Each number is 128 + 32 x the weight over its row's rms, rounded and kept within 0 to 255. Layers, rows and columns count from 0. Numbers have three digits each. The size before them is the row's rms in percent of the matrix's.

# down: layer 2 MLP down (transposed), 768x192, rms 0.0961, rows 253-299, columns 0-63
# up: layer 2 MLP up, 768x192, rms 0.102, rows 254-299, columns 0-63
down253 089:168163168131119136166131146121163104087102124160114156124144105115139172123175078064106167118160144074172100108148133145186087048191183127120124124099111197147168157197108141119124146147098131
up254 113:134107157193113112138131039132142133139076194165130126085158134110161134106153100151133096157152028135113132111116156105113141180146090110141112139170134133111167127104130130182123132082132107
down254 109:140116123192145117168105192095138127120130143099118131127167127112096120134125145127111138172096116131137100128185104192090087154136159114153104150126089076166149162214084185160140133169127106
up255 092:132154104170142084135155148182097121177053154183095091120115116163117141140202157147115076136134075081156133118117124037156117124165147116141124101088163091139118121105110143118152093187117115
down255 105:107165094140125117143153132153141113119108131149110119161138125182149201158135133145090143120168077171163090073110183140148055109120192073139114140148136116143097103118105142057186158114134107
up256 110:159083119102123125097197118149151119154128136163134109134166146123158170082144161164168115133141082089156130092141111052115216109132061122162112145098116128131115105117168125167123181149139124
down256 102:076173110144159126154081128090131128119130086133119162107138135162176093136111149117102165072160134142111055071133135102186147164161143114057165166050108159102131145094132195179136119110177190
up257 090:131123138096139086134104136129135117150091130193177069109086171090133149121118167114176095140130100093104124090149063124171139118133139146117063094165116134132186106162139150118120194123116119
down257 097:149150175151136129138120094101139094162176141126120138177132169099141170123133121079158166105116099145214174123198085158048111125116163136138122086115097104154112136102134147111140104108096114
up258 109:098114156114093088117106107149143138107123148067118151172156158064151087121130146083136143139085105208126132158087150132117165156104136088140126070131136147118101101175171126111090175103178155
down258 107:081118142132152170104131181122117104129109167163105125137136097120190131155138075206141188118143137130108156086192120123105140079100104075131151124076115148085167088157127184099190084160078158
up259 098:170158183119098114117111104222149065161068072153103128107135103103151137088117182113143122115156138150151129134095118111205085179139114135178093117177156073142157144149132076164120045132168122
down259 100:114159079159102116052068105103151147131115135147077133117167121162155121088078093193106119104123158148100141110115191156157037102136121095164128139058137141141102130149190051099115134110160166
up260 107:152132194146066095181157109127141183114122143158112175071111137196137142157111127119116154128153135090040113124105084113191168157167078104221135124100122158081064120102125138103107081154109131
down260 106:107075114136103126071168126094130097120085141156167136109131122088085182098083136187129076140130098107144095085130153137136095137101141117179145137117096129112103158180071124114142113131129124
up261 110:160147168116118114134156140201123125115066121113160085119081152169081076123138112146120172157124151125158145139134114080108217133125075152161151046167134172142102108128176128131068090205097167
down261 108:145167176167153180148164162099150070107113124088169132171108136089076172117137138156137163145089105104135044093088118153088087165114148145132101188167113129120129119170107161101117148114051084
up262 099:141049195105158089116137119121148137118107129108116134097146107127119154137140121175164137115130142164146115110095121167146114117139083153141129134146141151049124157098111089131122162123124164
down262 104:142100108126162139155117216135129073098122153059105108117176093143101139136030077125134166102148070101146100116172132180150099107093121191093177187099135144116117157090073197141164153105129125
up263 104:193119127146104103150156139091142107091151113166136151127098120174129105131122149128124025108127074190138109170140138150136110179134115158136139104159130091142091106102124121138090102209152121
down263 101:158146078129141136069084108087085205130128143111138172094099116150165127157125077123131109132118090181127119106085121149114129100175170163103122097103153118089068188177138112103077189098076162
up264 109:196129097121149149126153143108142106129130141103131152145123140088089113174118152110095069111153119125077172152102120092140167129173133144148107111103181204141080125079106118083116160168101182
down264 107:161103102145142168146119159140128147061115151146134107147159090114146162077160124125100107138150110164128140097148167125131087059149097144101151123122078125142070164132097132147125108141131174
up265 104:122139130169124134123136131213153166148143168146196117106049154134107150080150174105180175140103153081116185114092142137145184159176192143127066078136131095139122159079120125126053122151150135
down265 099:111095150162189193144127146119184159107172114086112093074158124218159200168090132057094109104117164056108140120128138114156068186138108159090159146144143167135116130126095124157148122142155137
up266 095:083157123167125102113103097166149096157107168172158114102115098079124118094201139142140112140148093165136147119112094112165185104129040123152121163102149108115173111161157113174120167098170190
down266 102:127142085166168171025166141109109144099101151107153144131086095088095166180112115096151109176123150122130171148123167148167135106151144137104128149115089119146075169175068093102158135093139146
up267 029:146160154137111112196171128144112140184121086150151102099155169169089091106144110097187120159139059109084167197118160099146178164161096119164091130150196158115107082114197125138097084141151160
down267 022:141117121117164129125124175124098140131117082141198096120143134138087114125139142120079175113171140173147126117125172150093116066156093169141112132139094055112108124127091145138113208085161126
up268 099:184163158183119132166130129171095138150064121128146150175107140112120105134191121097141139148178113089126106143125143132136119121130130152159150119185121163131135164046088211219113119171106069
down268 102:088128147141118086162065130125123129142097113109129143111118101109193141129077126173114167116016165162145102163148143180125136139139115065105148113071162143100106124110123153150128146080105111
up269 031:127137167169097105119164074159067104170106119154132096124104158139049113141147124097164142128101105172101173150083128085168176139153104101171145154142180150103136066068184121108075080194094127
down269 026:120097177159117144066047122150155178069107122150103139132149149151200171126105151184092141142131120140135183079134147138164156182144108147162102117075146097164166137151115175101138101144162129
up270 102:146158128126144175200174093165082169105147101111188176114119152085050157143123109135154173155165141149088135170089084136105163101133100114221128142117149164128086078119120131115097125188158215
down270 102:101119130108137151144114090181095131153191172132103160144087099140149183155090114169184170106154099167115110117078155217139103137107124175121144185129118137089101146124194077117149161073155121
up271 097:154125099095127166157177104172150196079105107101193107124135138093124191102130102159112111196078150190105113114115134172100161094140112116149153058143128179170101120143133113131116073165155145
down271 101:165127146080154117063147047077108124130132132087158133184139111136157111161095078145176116092085128096169129112157208170099144125180129159121120149162117182087085172105114201117105113147157141
up272 105:136148228102132096185176115148162132125087089115151138136071157106063121118150115085122100107131140118143229178132149185097160180128078173191089138133209096115061114078176095145091123148097115
down272 102:115097078133135144093064127086096147131118098143136149129194151114098138135057191068158097086153182121124158193140132121095126167133106140130091113076147128093139100177175160117134130078128194
up273 091:115153093058072121122107042146147203086061132169132097151137166099081178124152099125102172129117148130092168151074109145118183109119078142148102091150099130159110155131182119143131095146129150
down273 090:107125139165112125123091098149175143137097111109081112179108153119191178154088117165125099135117133096148117187150145169171190153177161164074135099083049055129124147176176131166146097075106084
up274 100:171065178143146118119123085092089144170115129130138147123125158080089079093141156109125154126122113176165125190127058118168154167124097110139121125122176141144128092160177076152155157149099118
down274 102:100144120100115107175123165160115189168077138122204176130148178130133197116072172106093082149118138128087133148129148174151089124097181120097079105102142120126103106148143106122141059127095119
up275 104:133136148176090066174108120124094106146116085139169114045151151153113137082186143040129126115166157107120091109122095081110100132123104141131115130166100216095141088096162128088144172226114106
down275 106:084077160100074133157091101145153117116111071181142113170122169138108127153141149136115079170136156120120213131133180142166150137157146146189146129100105148115135189193088154118126113074119110
up276 114:164126108112053131103207138150142135127128164123148107079108104168146152059141206115163139169139135201126112133105100100107143127153113160159130133136104143069195102124107093160123137110114187
down276 107:153113126098081133134115108148109119108078088093121062162131146157122158101138151080156159157072089088099125107188108108103098172091112091132134101106091108130129186131138155159137097102127128
up277 101:089107164142124061103125085153143094134144061139123160099120108096086106094141143095201159176114061152151145220149157149221118163129117104123148127161157127179192118125201102124122093201102129
down277 098:143124134107095133122177148093146111166106113134139138144088123132168100073084136125099113143158085113090147148111092153124118133157125171094151156137095131139091134102132124075105060103166124
up278 030:150133171130098110194155073147139144170102137135137121125106144136093067090165149113151141173096139121120134169080082134192155166137096095186101125170170156089073101079145104140077095151164146
down278 024:149145118154145170113176146107118086198116130126096165117117113136121171138124075052138103127154138099124107122107087103113174070167143119128131174117099174120119140179106162078158133123065090
up279 102:198141123182109056136146133162158114097106108181148142109162126091105105117214137071221050093153132114164115140134128080181131191162128122121116094156102166129161110130174144177129178137131158
down279 101:093140156131114101157152124103091133173156120154110123146103119144218125138109120116088169126090135140125102144182152117150158089161171102131145115117087124133111113083253069157116124081146121
up280 084:132100139137115094186131151127159122126100106151100047080138115151141124110165121157137135193107103143090112152150150077160077115135126091147108104073144096042148133104134114140125147147129097
down280 095:143123087128124100111092242142140074125138132148111150185141140092165131137161111127139163115139110066098139116148102117163149121120198101137131169086117140113101100157106145138203155112115151
up281 092:156109201116105160191120116089136103086140143095136114134141113124136132113172117127125163084162157112063122140113133120121134087114100093229142127111113122103073116119131140122129145132120162
down281 099:115143152150149147163146175141142090098096121162119112113136129116173141145100146093137179147103140113138129155191169137055146125137097109169178155078064090190167156108093141037098127109139119
up282 102:119121108073098180135071097153155171162127125120176144054110134101109152121133100129130148132153104120127107128111093056104129216145119075132112151137192168135143120143138164118131176090170162
down282 105:154133090152169069127145131193104113139132197146145086192150124145130189132113115080120155147138146143131130115200138153187205105116113071120187090107084094135071124073139079111131140141148083
up283 107:108150178159109181172090113193123161131127139142094114148092129089085147164180137148165160154101137200136152152142115125121072132195105025086139087104136126120078138129110103139104127128187202
down283 105:106110148108165070186136145133174189163121143125138168171146193116114117137098120183100119121202075101180093135159111128154125135145169151150139125121139142190075127087151173120132163129137147
up284 117:174084114135087079209153113074096115119080170090147075093127149090116099082176161104099070134164126161126130120145109162154126135163119090145112028157151096119100113144127098169136194130097133
down284 117:094107118110097206146109064105097125115132101188099119131101145127113087166095139101103151074117124126134158127133197133093138146115071131167137135095158153113117146135095105126142138130071161
up285 116:146156151104131147106149030120086108150117081107124102168129140150061092076182124160123166114150083162105144120095151097184155128169106093136151147175095101129135080185113114144083095156199123
down285 110:157111184126116124152153125141100194135153167126153141166168153131148155136084086120097142133125086129080177120177117122112152133110124146100111092099088170110117184098087173126159112092099123
up286 106:124142128064137177189106118164125154121097158168071170149098119077117102050119122144128148164120078108113156130119037078148093158094132122113143131134191084139135101094144076145055171128142196
down286 103:124147121119111101114073084152122148092129190118243153137147138089129176159134136143130123145146088131140156109170126168163131106110102105147146124152102071131131091147064060140135088132108058
up287 096:113093088143117123107150100146131198105112115100188134128109141177095158106138186068147099156123137170139135131133133099192143107187134157146128113112092097085099096116111189096095105141128127
down287 098:163139091156107138110150192175129105102188123138107134104168156166114134081121096128172167147124104165150112092095152095104123120126124203087152138150112165081095140102088093121087135100111144
up288 100:125106107131072137073115111163148193156114179168152146165132129077031124154141208131176117126126126112159144121033124112183141143196138094114113085158125165146153149112112146182108094114188117
down288 104:133158141110146108109172067130118111134105109125141123136112130146148114129159102112144180132173137184116126103120137118134138089097087165098120174142084117154102125110126121146191150133096073
up289 099:129115146102113144144157144101131160209114118125099113120125124119144114185164166163146086156083085130078093167084135102112118094073144115101129165167116178139151091087132094121157094112145118
down289 102:132111131110139135132140162168134086068064118131120137129139185132106202128171126090093092123177128132121183155103159118172087127194145085162092186105121126115176144173131137138162081155067073
up290 097:134098175109125098159173117167098082141047137149147071126059160130125124103122109086129064145137121116178160158163135127133176210104108131163110088114170117146145139120139114140120123187130201
down290 096:065122080168163109106118153064073084144150156161136112056131128216134149139089110183133099151147126061154131132064160099166078117108125105105172105150095154149083115082130137112185134135104090
up291 105:093188143109126146131163136081114143173159065121120082097134140111128114094114115110128088158070062164036167169166119117127158157175120069151124118142140152180152061140188097081132084128149106
down291 103:096157192193164141107067132148147126088098121158202119175136141061102118142115079094086091122092129126151172174201176134095151127095152125136078082116125110149110196144171247109114170149144126
up292 106:158064110137115109115187094154149114138173128127148164078128125126120146126133116130121166128163115088117146186066076113106163173118084134128127162140170152153153071127140076083128084129157172
down292 109:094106089141118156134166150121094112134134049087115140142151143182124099152169120109138087136083131070122123137081163091144176150122052108117120084169121095164142100074137074093118147109139129
up293 030:136126135128157111165153103147134087140132117130209137121067143140105136106184174045207067116097107135139140165073071104129115161181122131160093085174138158097151122102164099141092128151149135
down293 021:144162115065137132142118123142087173189123141154105169133150084069190165123105102098148181160144120160167111088177107115088112110153187136111118126115092109143189142137166118109131146044064154
up294 105:106136178071154140145163095203142089111122111172153076182112109131134132124200233074144119173100111207112131086085151129181144135163098081155133090178149186154149110156108093107103112090120115
down294 106:186151111217177107135131114115068172108135138132114124093163058122099129158111176165114125127088095108068126110105122164191114084141101143113122120077120078092086151096086105118159134146153091
up295 096:117131138132144127146130112094160175162125148137124101158166139046149153193204146110133130175160099094093145168098082141141151127116148105156136116155137140065146168116156125137106091115148130
down295 097:146096142120201098208141127128092126131126134090104153094093115136100091119133126147057126115118107123163134167108149117104118133111118170137125184117068142132101112094190159142137131094116172
up296 101:139062128121118152111099132136077101125108111071139110134133140131120124127170133119147123121164129208098162124134112182075170158148094091178104141096100138087055053136161085148120145108124221
down296 103:115143117143151143147158128166142128175092124148144132080125088121089120154122165116078085083160191078121104105108174096076124118151135122066125132162086161145106134158112131122168081136109094
up297 099:103139157147127092170193152148167131167125165102137131155146109075139126123106212139120106116159066088120121188083116133144123187119075096134156122112206145102111065161110102103094087139148117
down297 102:123087082113110102158076143118070137101122153094129129133116120129080164186090117118073150119178127117070113139112121104145111130131064143082159102065117178068101171211052088096146133113113159
up298 119:163067164135154116130107126120122147163111153092090105122161114116136120143112170125126069108124118156160195187147035051114098205129086081158115177132151159129115141100155147152131082099133093
down298 114:117129150136190068201099092093090112096103099069110071088124122137070107079071106092081076153121171112096093192118182151130123152172102151101117114063072132140095098092142165139136151114113099
up299 098:150102136114159138148207118180086127113125100171114103114090124148129143086147130077152125137146146107090098136154136159154144144196112065158129142101160136123149085145144161091121151129108109
down299 100:127052124101124150081165131152137114096083071140104101167094139110117081111055105143147101137085156098122119149105135137141094145093153134161048090131166110154145128138097110146173128107101195